config.toml
d_model = 224
activation = "swiglu"
rope_fraction = 1.0
bias = "none"
init = "normal"
final_lr_fraction = 0.1
seq_len = 128
dataset = "wikipedia_en"
Each number is 128 + 24 x the weight over its row's rms, rounded and kept within 0 to 255. Layers, rows and columns count from 0. Numbers have three digits each. The size before them is the row's rms in percent of the matrix's.

# gate: layer 4 MLP gate, 576x224, rms 0.0503, rows 318-392, columns 56-111
# up: layer 4 MLP up, 576x224, rms 0.0504, rows 318-392, columns 56-111
# down: layer 4 MLP down (transposed), 576x224, rms 0.0505, rows 318-392, columns 56-111
gate318 092:093120149155130129118126111104094138115103129104093082119141088095136130155137133128136110120118100140097124134146129141164156144135121098130107102137066138097099086118
up318 094:120109149144128122106093148124189116135154140127123103112116153088115116140190160104136146148138129095115143093091115109130147112107142153102115086133110127123145145151
down318 096:081126143132098118105127180179125128073164113160117103131144145112176155092127129151153115126141103138174157094145105128101168146116127121108149088155123121148120119114
gate319 103:095137117106128155138133123135121126148137187122144138137123139159140118089135150089176103113117111149115094102164136108134121154085139125186128110114095117143119120170
up319 109:137144110135100167136148142127145076158128156133120138139102138122145131120114106150143116117135146111093171158076106127090114164156111117129127177135153126129098111152
down319 104:160122133156116123148098164178111105135133110142162156125145145152112074136114124121143148137124079166137106126112136151132123096140104109156143113080171133148095172106
gate320 100:136172160116165116141118144172129125105111094138141100114093127097142127137133144151129123136130128117148127169155140137181078133132115110119137103115136128147116132095
up320 091:149088105129160141114166170120115111107123147196155124121074163105115096126106156145146147107153132127153154089129116155143137143169135105142129122152127114142117096117
down320 094:099117179084141116098121139100112091160156149117144103125135170165132101115125154131124175106145091153125175094133102161152115143141146124135110143114104090144131148168
gate321 096:140102166148134187140145087130151114129087114106129081100128113123135112121113122144113121120134105132152078166129144118151114088117133183155110158134102172120127103116
up321 102:128165133131139115111108098129120098089143147127142139175118119169184137093059094134160152126132164150132123069126126116137082157133116109116130118074140172146118109128
down321 096:156113090148110089168129105108149097119129138119158152054139114089138152116142162168118141154124103132117077088146147088107126124146120139127086139170094113106132175151
gate322 101:136133121133113115123121111116128095135109102126118154057087162130092160111127147157150134156148116112151080140081095155129130111127155132167098155127137120120136117073
up322 104:160108111113159135196126131150116087110153125114103118123104129149144156165133136146125140152112129126146097159143107136120134123171128135110193111110150104088120124172
down322 101:175116132136108152110066119125147160095110136127141104087132111133128133111128131135114152135166129088135123124112153131152129119145130129150132143142085162118124117131
gate323 100:136078107126130091125120099132137107170127109132122131128121130169116128094135134154141150138133123169116138101135074119073151095140128134142128124166121122135091115122
up323 106:111112145135145138135143102136113105122113147089136111091132115190115093162124107096106130120145149134081072112131124083141100107148120171159128123140134120126143118118
down323 109:151165122102098156109159138099096156120126136177088104094138117145138168128107125145150103118138123146160095108131163153164106120129101116117092132145135131119098112097
gate324 101:118133153141146106161150119122136145151125072150118146077097146117137145121166133129122125107103116088100095137094130152127184134146107122146144166089089096152125086127
up324 107:099080063128147124124093124120135123156096105120109171153163099131125115179144154149129116142135143149108093160125133107162129132127106114133092140140087175122110119141
down324 105:074152123169127107146116144120138127116134126084119094139147164130135110162115147163135146104138128139151122131110166108156127124126103146127132108153143128097128143139
gate325 095:130141142128152111100110156173132100161156092130148124098167148140095176139123162119107144119116140163124142145129151144181131111092122102124114155166125129175148088148
up325 110:115092138135113135142090144121108099152119127109092134157151090144115144115103166138133139175124101163143127107136129109133159099104140143145085151136148091112135151146
down325 101:164144174164127149163150122127101139114104085125113164123117121126135160088051158140123136124112165109141131124102129153123098136132138109115113120090134124120148127180
gate326 096:144079132096137131179177122136136140152131120148128175122152184134127119179098103133112122117111095148147126127141163151162148099165126095168120144113107107122127141121
up326 105:142112110125132086133105121168103116135088125161146124136119097154109126077119122140115131111137134138098124048133079109149127095116128103092114137127156165127129081134
down326 098:113093103146135128153101135082085124147116126132125130106109114112135089125107129113099088141135124141124130130092180145085107100131132123110119138128102147182138116142
gate327 099:143116109095100128102117160136102127144129142132150144091112179177107165121160097120121097131111154110144169141127171126113121138100092098093103095132128144133118152149
up327 101:119105127110134173106114143133102139145119149138104166113111120138135120087118096152135140137113129127169108095144083131129126151105110120134164124127132163115130120148
down327 097:134118159136140092153175102149111126137141099118183129182176158076113141122136106155129131132124158108129171154105133107123118073104114134096140108136096129129088105127
gate328 110:145150109148149149103171108154135116098113147127127119162127154137105136152127194132098163091176127118137139126151132119136148118153120136130131113111142125121120113133
up328 101:141131133103143133104164160073117121113129119149147077101096123153113106116090125147158137080140135159110111126147115144113149136126120131170166146121170123156106164135
down328 110:107167147140131096085148136147120138147117155116104136103144130145138145120091128122164081168173070131125154104165107120109145117151112128116132155132120140098132126111
gate329 097:076136117174097146114117089117117141107183088124127096145144122129091128195123097116104119147092148131150137070155097108139100142089153157120132116107117129122114107096
up329 091:103187138131095113163154103101124140146130127148106129134138151114141138114118132150100092157080124159177097115163109107171133151117160120154108078148121154105131109134
down329 100:099140141149123108131088140143115103150138154057165108156078164098162150122118126133134155141154082112135129128109144148076112128166120105106149158139171112113100101143
gate330 105:126162128098116164160105156095128117162075121126083130088180118132106140130087100112117110106133110146078097177118166192100110147154092135133121201134119153119120160148
up330 107:140150110133132097104137127140127093125122123117144152177116141156089180137143118112129087134132138116136143167111119119125161143126126157163131150097138122099114142186
down330 108:121129162161122158117148120089137126149109118141077096133092105148112181129155074132109144079144146122111099096131144120106086122159126112127169124160161165105142127120
gate331 099:167128181072104126110148099190159112139090146143148163149113122149112109144144146114150121170172147106143119143149121157084149093130146129128136137133142163114158140107
up331 100:148118146117152095142185121118136103119111083071140114142122115154126138157114091113112144111162166119114112163159129127116144144092114110156154107110168109106139140110
down331 105:089139066144132118164143146143130124117133102105137116094153111147110097156123122106063126139141132134121135165173112112186094174083112119120165117108154107136146120118
gate332 097:113128132156131148132133116123138123139107103147110062086122132138155164118153165126118157116135136114128103106118157106122109133128115124093171073110100132131124157165
up332 095:103135153117132147105099089107146125155108105101081096118153147133171131088120150143116159145147138172105108105120148089143125142113134130173122128115162137177161098100
down332 094:094135099128094117128122142137144125163130169121121150138127143133120098146122095095141174137125100092144128150164137113176169156160123087096147106134169169073081121099
gate333 092:097115119116117159152125108154150141114128105142159144143147138139110119140112091128089120136100106134115146139140154127115110175076110187108164131123116108105167104147
up333 093:093156135093119169141100140108134098132129096142133152139123132111075134095127124137140123167108130151107124160134080126118114118133138116153110127139083157141177103112
down333 092:069103113128145165122131129116107106159106125121146159164115123129129132121100114109143152105159110134126127132125118141123160157163105151170135134138164142148168147129
gate334 099:149123116149139118145139122168137170125097144130111122119156075148113105112087122124110137135170098152130103138110122148158107126127089124162119134134077129155149155166
up334 101:184105109143100137147156088173103148116146125105112084116128119165175144159113155116169122154136168133110131153106189123137083134136139107161143151163137126128119108164
down334 098:116121169166126133147140130127147115133142169167110097118158089121108140115096116131174114124129127149109149169106166146113135138192146123135131090090140133127107115134
gate335 101:145129140134072143158147181147113099090121132187120098117136119161137153083091135125145148133079114136162146123136132143154113130084128183163116125144150139108135125138
up335 102:073114100151144175152116108105167167096148140111111072156117169106126104112141102150156120145095134128096126144153177141151143143133154152122182075169105152120134110140
down335 100:098186116113160104101079132153149158133114130095134119109159162154144145134119156117102113134110110109128146129127126141161085125137123106147125153151122126110098110160
gate336 101:111122120130131132121162145173174147094110165143097125127086075106112099084130154122078113150150180155126118113142124149150110137144140123130127156159122180152139182152
up336 102:106180111121087137128106127102102170156144160108098099162098141184112101101120146118145166145126159138119107111096152129106119168094146104138134135150173133160102139162
down336 100:118121129160163121090165133149158134120126104111165171131103126140124109154143076144131116075143118152153116117097131120147091123135144104152158134094135093146133140129
gate337 103:133119096168129157120101109113122122109133123156118140108116152131116130114116160147072073139117122120139118139105110110141138098120142127121169139095110108118117100098
up337 110:143132112116141122103085120137150127127153144104118134128122071117169129098102147107161147107087139137111088101132118128139128128087132112135127154104134144135134105114
down337 100:096114132113144119117080152120115155149138142113122123129093135160166118139120141053085127115122137130140122094144124122141118136082100133118092128131129131159087085161
gate338 092:100115143138142116153125123150087119125138111089104172128152182146116132086133148149143120147139130149092113130097106108162123146097132107127110083144135168145114162180
up338 090:182172129109135108166131122128093128102103143137131117103127088099152154157122123117085146134151135088074086137067151148105117112117100114101159085113141124127138122109
down338 089:119134073066157142132139122127116118149127122117129089131148126129136160140159145123149134120133150092092109131083171127160170140141139123120139108117139125111119124125
gate339 103:132104087160147099108093145167147130148103175123116112111126121134128136150123105165073147156100125144146146116119123169109099113131121145129143082113118112176148120134
up339 102:109125121156112146125122114079085128148115159149129154164132132115105134139139148133170149111103101103127123097144174127203114146143152125129075134140142099121132146136
down339 104:124148120116164110126112120130094097113117115159127138112091118123139144148119117098137172122099131139149099143157139111161159125133158183132088136111158135127107142078
gate340 113:107144113091126124140106109143136131134154150125167132160170117098140134134078098143080098169156102107125129180161123105098146147111145112128093141120106103155107150133
up340 112:146107141127138126132100148150091142102125103102124148147149145171139138165164129148115134121150057138136150139121170096135110122143085187115146150156122132067121157127
down340 107:113082150141098116156144114130144125113113180123151151092078170114102174091113124114143122100113092165121146096131111115088149149144140121147139165139114174115150115102
gate341 092:110138180072140171126165079119119137133161116129151153124122137097117080122116131119100125127165144120118084152118157124127113162107129167094150130149089092134099131150
up341 097:085152124129088129139142095135086125129109156127099170133113078153155131162119165105166147123108125105107139181158105132107136169140105155121095092122126137114115133118
down341 096:124156117133113128102121154145172114100122121141176109133126110128097124121083138135156132135104154155133145142118153093096098127094121127127109114083100159125185155134
gate342 098:112126142097131132118128124128082144123150108096164166104146149107131103115161123127151143128129151134143122192149158113154108147112134153124187142133176147152128137152
up342 097:097113082106147141095146115112155119140110161153122167107080102098063140131153152146101105166163105158106119128134102122162117123101099131126106124130160160158121127138
down342 099:109112128084125158137115152130135125117165105127113164086117102153115115158138138161153142080164105153096118073175123108122159123100138130171162096087150181136150094136
gate343 101:111132119160150101125134116111137160178114122127100132119167138123120137119188161123108082147116099144150142128145114137152094102143092088150146125089126106138161114160
up343 102:138124119117129123102082113122160147142157094121147102166118125132117136134103105160168160150114138158160137152102104105121117166138157087158110174081163174121156150143
down343 099:142159130165087124166126127149100189134098139130143131131114097134130146155154137150154156066131164101110128120086096162098157124145160138112114104131110133142122139098
gate344 099:103143105150143102129127139128145120123125151110078141132115119098108140163114164143144152129136125105129169128075104140129107171115130091105158089151111101126111099113
up344 096:082078125160119152173125148125127115128114155073140096148128129147164123134140113156158148146181092142150095162163160133154121164101134109100127106079133123173120128132
down344 099:114124083158101112166174140093145088135103160150138140138098157142107108133136168101163134125090102149112145083137161139104116127094116108129110109134125110186134140108
gate345 105:123110137155116137148123108147135127150145175089149151115152152094108119141082094114116135136107131137150163141145129119087153121151133151104123107092109108074105134125
up345 103:179165161121141151119165123138107155120211109103116114120116153083147106128136158114155141116141118119120123127112129124148136160106154178145165149083130120125122115175
down345 100:142080184149120137122083098119102088143085065098083148141189163145100159146187149162113129108095166128159130125133121104129150170150137110125091112140086132127114102161
gate346 103:092107138106167109142128145148142127129095124121157097143092135097162135123118146112103109110124111109118132158129151162097158141034161132139119138140170091153092140146
up346 106:132133123100123150113144133086155160110138099170161129106153174087147137120154113128151118114098152149127131141138152157067198125079139126109122177122142135115102148158
down346 100:152079163182154137182149162151131114124118172136131148129128151082109109122177142134158152150113135085118118104081083174166167101106117129094162099149143117138117110118
gate347 107:125116119115097136183123149083124155131130176125109158131124129133085122112128094109066108111151095127084104132120141140092172125103137136163125155153162114092086116117
up347 111:146147128132128147091098177102128125132181105116094168117184115140104116117124132122141111135060102135106130126144120147137118128081183099118136154155114113160103125100
down347 109:136105107180099149100113142110137114138112124099159124154158114142111127118130116094113151095129122157156141164097148124068117086122146107106166095116131166104113139112
gate348 102:068120130070072091130103100098104142121089091128161129116108124112124129086105127171103142108115133175116121123170115102096104120104143126081103128082129114094110115132
up348 101:158141152161155147160165139141109129129126108165155112096146134083088106119143131138130084148148125154094123146174158094122119155114130089126132077153126107147135133092
down348 101:080129152101111104125124145141140175123072107113122114123132107150149180077079141112138114131100120137113111149108151131091141145125158144117114143141084124142113147129
gate349 103:105147139121114126119127112125165112150156162147138118152126126112137154160137088164104085112122133137158138142106096096107122156146160130147107142122118133162139149116
up349 101:137116157103098132144139146075107119122116123087106135127145152109103123125146151154134165165134133145134110127162141143127139118159114154118162155138146123081126118141
down349 102:133147130135086147134115139116085125160116117167140124125135146152102106156132104161124133091095114104115138116134128109127141039165115168101125112114120088122142131102
gate350 096:127100166123117135125124120138095098132109130104140101130123154100154120163060145135147118124096183140129104097138117088149126090169145158096121136155111119125105078142
up350 098:153115164101113157170107140079100136160114134109117161109134118134166110056150096147150143126120072128123132118117120135124114134142137136131131108156101158131142095163
down350 094:118102100097121169077107189139126136117110105140122179135148108106133107125133129121119135105135137176126180150111148126143154110168120119084150124111133172147133123112
gate351 089:150155136187137129163093098097132146138099143153116132159124095144125157105113116146107122159144122123105163137150125149111113122164148135122129100146119129100100115138
up351 094:166078145113148118139180131130100138107127067119133176136111107081143094119145099098150117142091081074169104116145115091136121149106131106133145087099131132143142145155
down351 095:105136136122117173158129142109119113122131108095123097132125098141088130115161096064170138122078139098118128135114095131153132080134136106146127113096144139128098102154
gate352 095:156199117149086147123112122186149132147175142107121130142102142113114095139176161125136062105146128114117150110136162108140142150144138120123118158085117097119098132124
up352 094:112166068160115146129092147135153131137128116133105124135146099132141165145161125142138139130146115092143170146129162123121111140132141122154121160135128091151072126138
down352 098:176127122109147144143125156113148123111129137117161115071106095098149094164134144140167106144130152160161139109117129141110091147132118112083125179130127132089162123087
gate353 094:159106175124114103155139156122130131170152136134130120131132107093117101140125120157123126172105106119147127084110101085184134142125114127162095149127127135138123109162
up353 099:136112113120083106123146109119164111113101139117077125134157096152080142116101154124135156176126103111080102194120136130108131166115103110118150147144115136130149143203
down353 099:145143130150106089162145144151111144054105089141144136103151107103136134120121133140186157057134146107126119128157086118193123146167103149094089163124136147150146144136
gate354 106:136093121144108183091094100134127148099120098125136102109118118125118141146120157152163131122125083181149149153108084139095137142099126112090137159131137144101150090144
up354 101:122091164149158122124137124123136112131148124120127091143164113126107079098092119104119128149109114133085136080132126149106129150164144082130081159144163088132144095112
down354 099:178112131153145166111132124107127117153121125162123086169145096137123166135122125134099107088136115119118170114140116110102127128111116119170120153136164095167194115131
gate355 096:120144123092092121094109104145121084157114062158143091127145120122122076092148138114105136135133167144113136159117143149072107142116125115117163128137131055095127143150
up355 095:128132100135092133112120126116127122100133125165089140106130128115150142103101126123112140166131115156067126140109140145130101122144150091120102117131109107097160111160
down355 104:136177125141111088191130112127121101090132144102164139147173104082130121118130093125113122154115116154145149079128084145145099159143123131128158109142140106158133089092
gate356 104:170165153102095111114125128133190158126117122126104120121145136146142119110079084130131147120086088134127145126121114114137151151156144149165144106137132123111139111107
up356 098:121090118136110136131127121162135161099116118142110123132090129149117115157094125143104108125146163146073097128147133104100137104143135110141105165133138166145111185107
down356 104:154135126113179152197106166097116109126143141116158131134128050161152126135138128078092156140092127126141128106164157143090117145110118108126133110127112108112114143120
gate357 105:084157110166145134087119183137120151090145129101124100091102185121110122067149167135117114147153125112164120112092116125087132129092125139101069116149089096136177153151
up357 094:115111106113148155079139111126089093100151085113151152083132173116107109055127112143122106143141121195105093139184116125122166139110129114138148145100138130128100116147
down357 106:156138100135109096153128162110134142134105138114128123131116167141105085148141123087124074166169120115141126111173159172065151127164108105104149116110065155107113137143
gate358 103:156124119123071131202131095094146099135116135115115145093129095100123152084111155162180133137123118132119087114104130129155159132160113127122122126133131150137156115185
up358 097:160138076171108130169182112089160088080128153173158156084111112110104134097190103107154144165155121150152120137130088146132156165123139134097081138153169168129176111111
down358 096:132160132115109112124168149097126089087133155084141085126118124124147117131141118088118110122120110125139117098090155140122161175132140127123074151168133130144119080111
gate359 105:132162131122144090128127090135152155113078175103111160133132132124134124121163135143110130121166124124090106118105128144124083112151109152138166124152127127113120126102
up359 099:126144092113119121110161128073144110123090096153084151104100111146136156148130146121127122121147158100117119173108120107110114113130106076113121166090166147121171126163
down359 101:176129130129121133173152123157116096135114141145105109121142122101131171150165103101154125127163113185107125120095139130115152130167103071102133116116119151129173157136
gate360 104:139103131136104108179121154161091066115106138114105126137141144117174140154141081094089125174139122123110110158117130126112110140132154111173163129135094128117105126103
up360 110:117158115139149073140142146166096147110075158128110110145109147184116138179131158129141156134173146111123144094082149127090123110111128126115079112114092124109154124166
down360 110:091103153143142133139150136156137138144106140166137164136112104125123081159129147130122128103185138134138156112167116150108150165142111152130131103105115158115098152104
gate361 098:179147114081085136117123084093113115105147098121123110174108133130091123143118138142152135157159124137147136140153149156146108099148140137134185108119153127108096109088
up361 095:155128133113121113151137105132180153138095122111140139149148103097128128120095108156106090107144087140135119099122132142145153140169147119140131108129089106113126140167
down361 098:123125125134113139137093129113094119161161152107129164115127160138124141088089150181099128172127102121121169177160153133156164085134157077120144129179132141118135149143
gate362 098:111137167123116112110126110158158145144113122144087066139159108137107145173146100110158112164113075112113122125128125113108121102107137133124108122115128182153142122116
up362 097:154108092151106128105151098130159069113148118155166136128143165145149138149126135151162112143123148149115135082113162133161145158155145134124125111120156120130100131119
down362 102:125164128153167124117160160106136161133136176149103128186151125123134093134133127137092159168113128110166139109161124122143163073170124114109128130125149119116173138125
gate363 098:134136185140116122143143132151135157128124118103134098123142155145109157129139112086074135086095140110125109112132137136164116102128127119094123143108142115138108153137
up363 098:125073127123101151102136145144104144130140143125156112088125138125112171128143108072142136111136084101137144141099121118079091105061100164132119131154139088094083135134
down363 097:098152132113112134151160212129140126135122156079123115110148081141116130153137181127140095138145106218096121117074120147121109161126125128151122132141100123148124115159
gate364 105:102140130081124149116134101147152102122136137139116128150079135114101144081149156094112142122072137161169152186171111142085116148146155115141125110152119144137121146126
up364 100:131097106121104153121132120149118136103150175100119100144129160115136122100121162137154118126127153212159108145155128129123140151145104131139121145087132131127106155101
down364 094:118085135121105107158111145095106148093145160102124102120152133082132136102126125113121081150152118176143146135089155133097128163096145135091140117133147094117148137085
gate365 095:127082115134082151118142136145133127141117142134132097100128171081119131110148140168149146123140094119118131131071132120114124133147094107160113099122108146183143134099
up365 098:133107108133192120110130113117142179128136096089143169074111110117142090158139121145117109151082143153161175093109135120145135114189129155122109129127130108131146124156
down365 097:164154144102138132118110127098109118150154141141093090124158105132147165153123144129133111130129129140138114119136169147121132111113128139142120175168135119168114098148
gate366 102:156113144178138154110143173085099117092062129132099145088131114158105150097082154118154100150136104144116140105094123130140149106119112119134138119142132128138132107186
up366 099:126141125138123124103144136148093124140154152131151137169124094112141165144154119154128123102121151113126156112106107137131094094139159112106154107111128076188093128123
down366 100:119113122108114107125146127142111144123137116148147178120111076136113114136084158122151110115116145111127153084091148112130135155114124139154122113129128089140125177128
gate367 098:110142115143145186111170143100129068159149111137128163131117095147150171113140116149147146121161175120111158136087106118148119105098128066127110137106121113137146160130
up367 099:116156133123141125166114123143140144129094140129106139126098127150106117121158094125121180085129160131172117097139109122127150136144126144146103126134146155112138084158
down367 095:127101134154077107189143159160142130117116123106133105141122161097107137126134149181102100100136153117175114124120128142150105088115135099124114104119065139137086108132
gate368 091:130142172095138156124077101120137123120126144145132148123105136159079096175102120127099137134131144104137108129129117108133104103125142135157141149115093128102074129111
up368 092:105152152111113129159119102150102131114118169106114167166163136136138111135130140090101113123148151104091102122108136131141116163144091123122091139153175097148107173127
down368 093:128118114153144097073126162149126084145139162101127103131170132124158141142128165116079127147125146156142101128129129110172099136087163132096164138127146138134106132138
gate369 100:071133142100168149135161134112110159141100135126090148107100108155170131123132079126104131141132153173127098146131122163117106122112150089083164141164125092151112133133
up369 099:094124116170125088173112141122160145144164154115120166138132109101119148151125118158118099104152168122108147126139122128178116112136167127137131112123149106101130131156
down369 100:115161143115114149130137169071122162170167179125136147152127136140084150139098109116120161098123121117134167130096135138141095121121121096086109149135121128143142133139
gate370 105:118126113155126116162111104103112106076087110125158092123090138132103157099104149162130158107152070130134140138132159099115138147104130127144138101122147175117124145119
up370 093:116125109161109093094171157188131136088146150170140138097107143135125155150127120122114140103122132119134121109137124124142134159145160057077126114110108143142122157085
down370 098:119111120085115122093101166130127147085166127111139091128126134138099165173121114107132139117160134088102108118149080087129121102160164087107181109148118112123183102110
gate371 102:134153126119109126109135130145132140094135141123141109140087103121148141147069086145110112147117126125170105096117125124139093106112164132123102129159075157147104127083
up371 101:119150155118139123114129163118149179144133125118149113119131164085084160150112112134109121176166125137167119129131146122155159159141161102198119148118130142107164170137
down371 103:111116102097107092137105127159078160128137127142101137086109106106168143139088134138158129158102109111111084155167146111111096149137151123149117146155084167136168132136
gate372 109:142172083141144171110105129165137146089124143141127149132076141138130138109130140098154114108164123166103094135115125107123133122111126153123155124113146121157127122134
up372 109:129115096089145148152112120141131115167133147118064120144106133104095196113099154109140159120122132126137143123111132101132158142141138109137123161111141156139135124113
down372 105:147089142123124127137117148175156141124154099118120091103142134097132121144112095150145143157117109095080163158152120144117128117135134115116134123104132124185126107151
gate373 100:115092165135116142106157107130176125128127109115115130155120113121117170151104148144138161097125138130139106123098162155114123120115135121140143124108161134129120119122
up373 099:122162117126109116161098145119087188152127116128139128086185114076122141152165123176149085156075142114116120088116135125134116118124152138137104147083068130130109157150
down373 100:160137075130082120138127117111081162164184129153096126108142122128155151103152094123104104138141114151179103134120151114152123129153116140132117114174123144160112099130
gate374 101:104108137132079126138139089140115124127149104109123099169115135113081120167111127162141098103134103092119123114155097113100136133147158144112136112143118097103156155165
up374 097:103114116087161160131108142100092123113103141102146145150156141138170161133112109107106123160114124148177110068128079092102111107137119137101105165128134116153116109125
down374 097:169104126098120142169151127109078116117086115125100149176107131143157141173143164138122120138129126117125098105126079151114149120122103149147156140108141114122177148161
gate375 097:140123166110126120149138115151148115157098099177135135164129077156130145146101172123145185130138108143142152129139132167127118138085101128128125102100158171185139146116
up375 093:126137143106188183146109066087115108133141075151122101134131145106148140138115128083130160073116137106120123127117088143100123114143122175145144116104114129147131118176
down375 094:119151128195101132116088137143174126104145137118105155153124122118119122090143104146105091140126150143120115096144149132107137087102129095078117167177093107148119097106
gate376 108:130107094133100120102112178134133151130103123101128119123124129127108122180163130134133110087155063150120123154121157170092106139097148121128147127150157116141104212172
up376 099:142153136138164178164114135119153124102127103121087145097130151122179148112131103107072107110099142138109147128101114100109125156168089124162135135146144136145135102102
down376 106:131130132111124142116151161155176130099159134135175098099129079106117117085158149153102109128127139123163140133123176120127145127130136113162151170114130109149138164144
gate377 097:111089137072128109117116119117137162110113108133101116120102166113142154075140110139115158102128137169117098105136115168115141155131167138162138125159119091160068104144
up377 092:097162150140117138155120133165095165130090117056117131141123124128142096106086096133119136105155171153130136121103123158163161120125095115155127141158146124113113154177
down377 094:071111154178166159117100135081139161106122114164151106146112102127113135144126157110081116131165127160141118137134132081127131136162118143145127156142148087103174145136
gate378 106:125123141104138133132137129151153101130126126132070156102130125108101131096158162156108133149109103054127140153125117144151146144170167180186089150103132136198117158163
up378 104:112107120136143149127124113113165149099131135130157110109123172094134152096149109106152136120154157132137076153145137141171127108130162154126144144165145128138121125166
down378 115:114177095096108142152097092077177116122141155124137099148105153118122141108159117109097089116136152156161118117153142129128139131139180155120147123108132142120139132118
gate379 096:146131134138136118120121071164144159132126133130147136130094111148116177149171115158128140119098119100099122137127144175112126112121112107120147128099164087156110142120
up379 101:159131142120130093082161094129087149142121130142129148146136143102110152130115123147122158147168135157125118150150135163094168127092129115100123088137144126084148097108
down379 101:108108102117123126134106131152140161073158144161151135096128114117139120124172175122137157133129126096106131105154138150140106091085141118142118138132157104117136163138
gate380 098:117137109113129107087092135145151084139140123144151108110076143109087139086150089120121110108162123129144130130163134133111119090130190126132143130092131117170156135151
up380 094:118114184114156140150103134123102201104120179101123133116120084101096170162074164142133186090127139114100092107154123115143135117172144110188134131117134127097095110124
down380 097:147162109114114129118120106134135156101106145124148129114125100140116116107107098110156110112110119113183089098140137131108154115159120116131121116100145153152141157120
gate381 104:122113118137162138131085097131127099114126078125118119117131165144127113103123139131134116138162092085159137173114128145088171115131124128138130110142112094157151115098
up381 108:171143114125155133100147156133069111119125110171132125148121109097148125156149097162130126081105116133129116147150147093128107113109181093111097135163121115166167156163
down381 102:127135137117105087121148129085163145158132135117111118107099129141088108140147107114124150137104112128160137104143152079157083166113085135114169151085156116123112155149
gate382 101:112089132138142119128120132121155130173115128138119154120127087103135168109141122140142136074081147124124116131141150165175154128116148107086137141128127107114160151158
up382 100:174137125122127169087133143096157100099133086124142133143110101090130118148107137117146128104189089137148180158136134132118114164110097098128084105166173123153130104101
down382 101:134118113112147148129145126121133117134086089142161140109144149105176163111129129123180089131098220178085128162111122139108136127118165135086131146125145130138142129107
gate383 107:159160166081109139162134094140133113111131124162098109113154108151119081121142091176122125101110109096117119106141132136165086136156108107147136085163170106153104133130
up383 097:159132154128101136169093151137110177107109135120105138174125082152105132109115134104125138140130143099114163108118118095159100116111086157146165162131171140129120086039
down383 105:108113136143131126151115158124106137123155147093146161143096140135162131158102154123110122141147139138114173131117146109099150143129111131134136205144123158150097112124
gate384 103:085113118131145133164167126118134132121127116127148170094089124172131138131139126101122110128173128150091111131110119111136135161136147141070127124157129109128122143178
up384 094:126107113094165099143126142100151103152102116122117130145127140112144126108131139155118141164180133109149124175137119109116178136117080122120151132140146136144143103081
down384 105:120135116151128147128122147146149123141140129139135174145162161097183138140099103136176124144144143116131122115082169154104150094132108120136151146109104149093115144168
gate385 101:117102146153106129160126129117161159121117122161078159126117101100165148119102150121142137126089172121107108131158078166132123152164120114118112101151130112156120138122
up385 102:119166115126122104147138096116142101151126122148148167126142131153103098128135111107138109137145190132100150141086148096111105148081099090168119128114148118130126079133
down385 103:110143172144137123144167096118136126099189118156160133134184122196131116129165132116124093149137124096157094123119112154119097141109124085127131125156141115115157133095
gate386 095:138144103152103107138108114137125100125093129096160157146164115172114144136160143106169101088080127116158107123132123105112107108151108154175097121121143117075084128131
up386 097:103104145113118131115116164107189161132102125147099127119150124116110166144111083103115057104121062134138174121118100141146131121143116133109171133125126087116089132158
down386 097:109112165142111112106139100093117143111115121130119109115127153096127173120158103133141167141138085135158099134152139133075100153136130131122132163152151072161153110109
gate387 103:193141099104163112104111172115145081150100106178090128094140136123146130126095160102121104096143163105113106146172073111142135120137106109144135071136149095145140128075
up387 099:079129201155121135182128143152114131107130111119137120116117124145061103116104128190133147144122104141139168168125136130121113144140119119109164179138138121144115129151
down387 095:108144116089151160122138134138115159141116096171095154126162110140111154118075135129135086116142162123100103149130148136135159134130099139107107127101153141146151143108
gate388 103:127119124083116117131115096171149117123125155102092120114142121120161075140135129086138120103155122121137113114160141116104144127147169135108076139110110119122108163138
up388 100:132088138103131124125108128153080134068110115150133103145124163122132131142156112098125129155045110095147114142115114105138098091146123145113146097162127118129116109123
down388 100:132098113142120088151131188147142136113142152100145097109102134117161105139155131124126153127119162116116110105107098109103124120077184148137145187123170093110125113117
gate389 102:162113100102124100125107123141120141123136154116136121137149118112128145159157126128149136147121165137159109153102179126160176134155126133141115170148163098107118087137
up389 101:118153149127114126130156114166098192090082131152137140147120136125136157141119126147143138143166142129127134125118160151166121125112147127141138143143096134117109122130
down389 099:095094111127112108111113126150110157146128095110108122112132124156116126107147128132147153146133124099168129133147138110130137120142105194135115097162172159160098173103
gate390 094:111118183108152124138129079100150157109169123097113132090132118101107121180139099100124112142133121150113139153092155153147171111161091092119149137100088118130111126162
up390 096:153103113136121145107123120126111101162092144168095142137151151057108094098117125179120115090124140128147100113133102120136102128134069085147102143177131099145151157098
down390 093:137113143133155088133122136156128110092136130143129108086143092110154138124120104116118104131093149156119113137107133122132108117106124077121142166122138125169124083075
gate391 102:120097132124166162117107165112137119132136136131130095087110144085126107163133141159142113124108095116123090152117102104136117113143163095148128147146127141147151114119
up391 097:150126083142135159111093126106116160169109176121103120110107125142139098096155121166122143144126148125149167099118113106132129134116146127109119137094130127104133103155
down391 102:130133167163117136155125118172082125091126150063150122147129144123148168110161142070117124083152148098156130120094105103113178161129113112129134072119118142153143147134
gate392 102:143090091136141128111116136102120120134172112129147131102122134154112145125147138125150107128098131138125116137115161106142145161133137097123150160105093110135053137100
up392 106:139162121129153124126107066126093095129134145131120099113122118171130121105091101104134137083135107140133123127094144201148157142152160141131128130109125147138104140096
down392 104:111101160108122189124102101160112126141155127091129131123150193096082123113134129172160156113132097112109140157155093091098088154126137093148145138130123126110124113109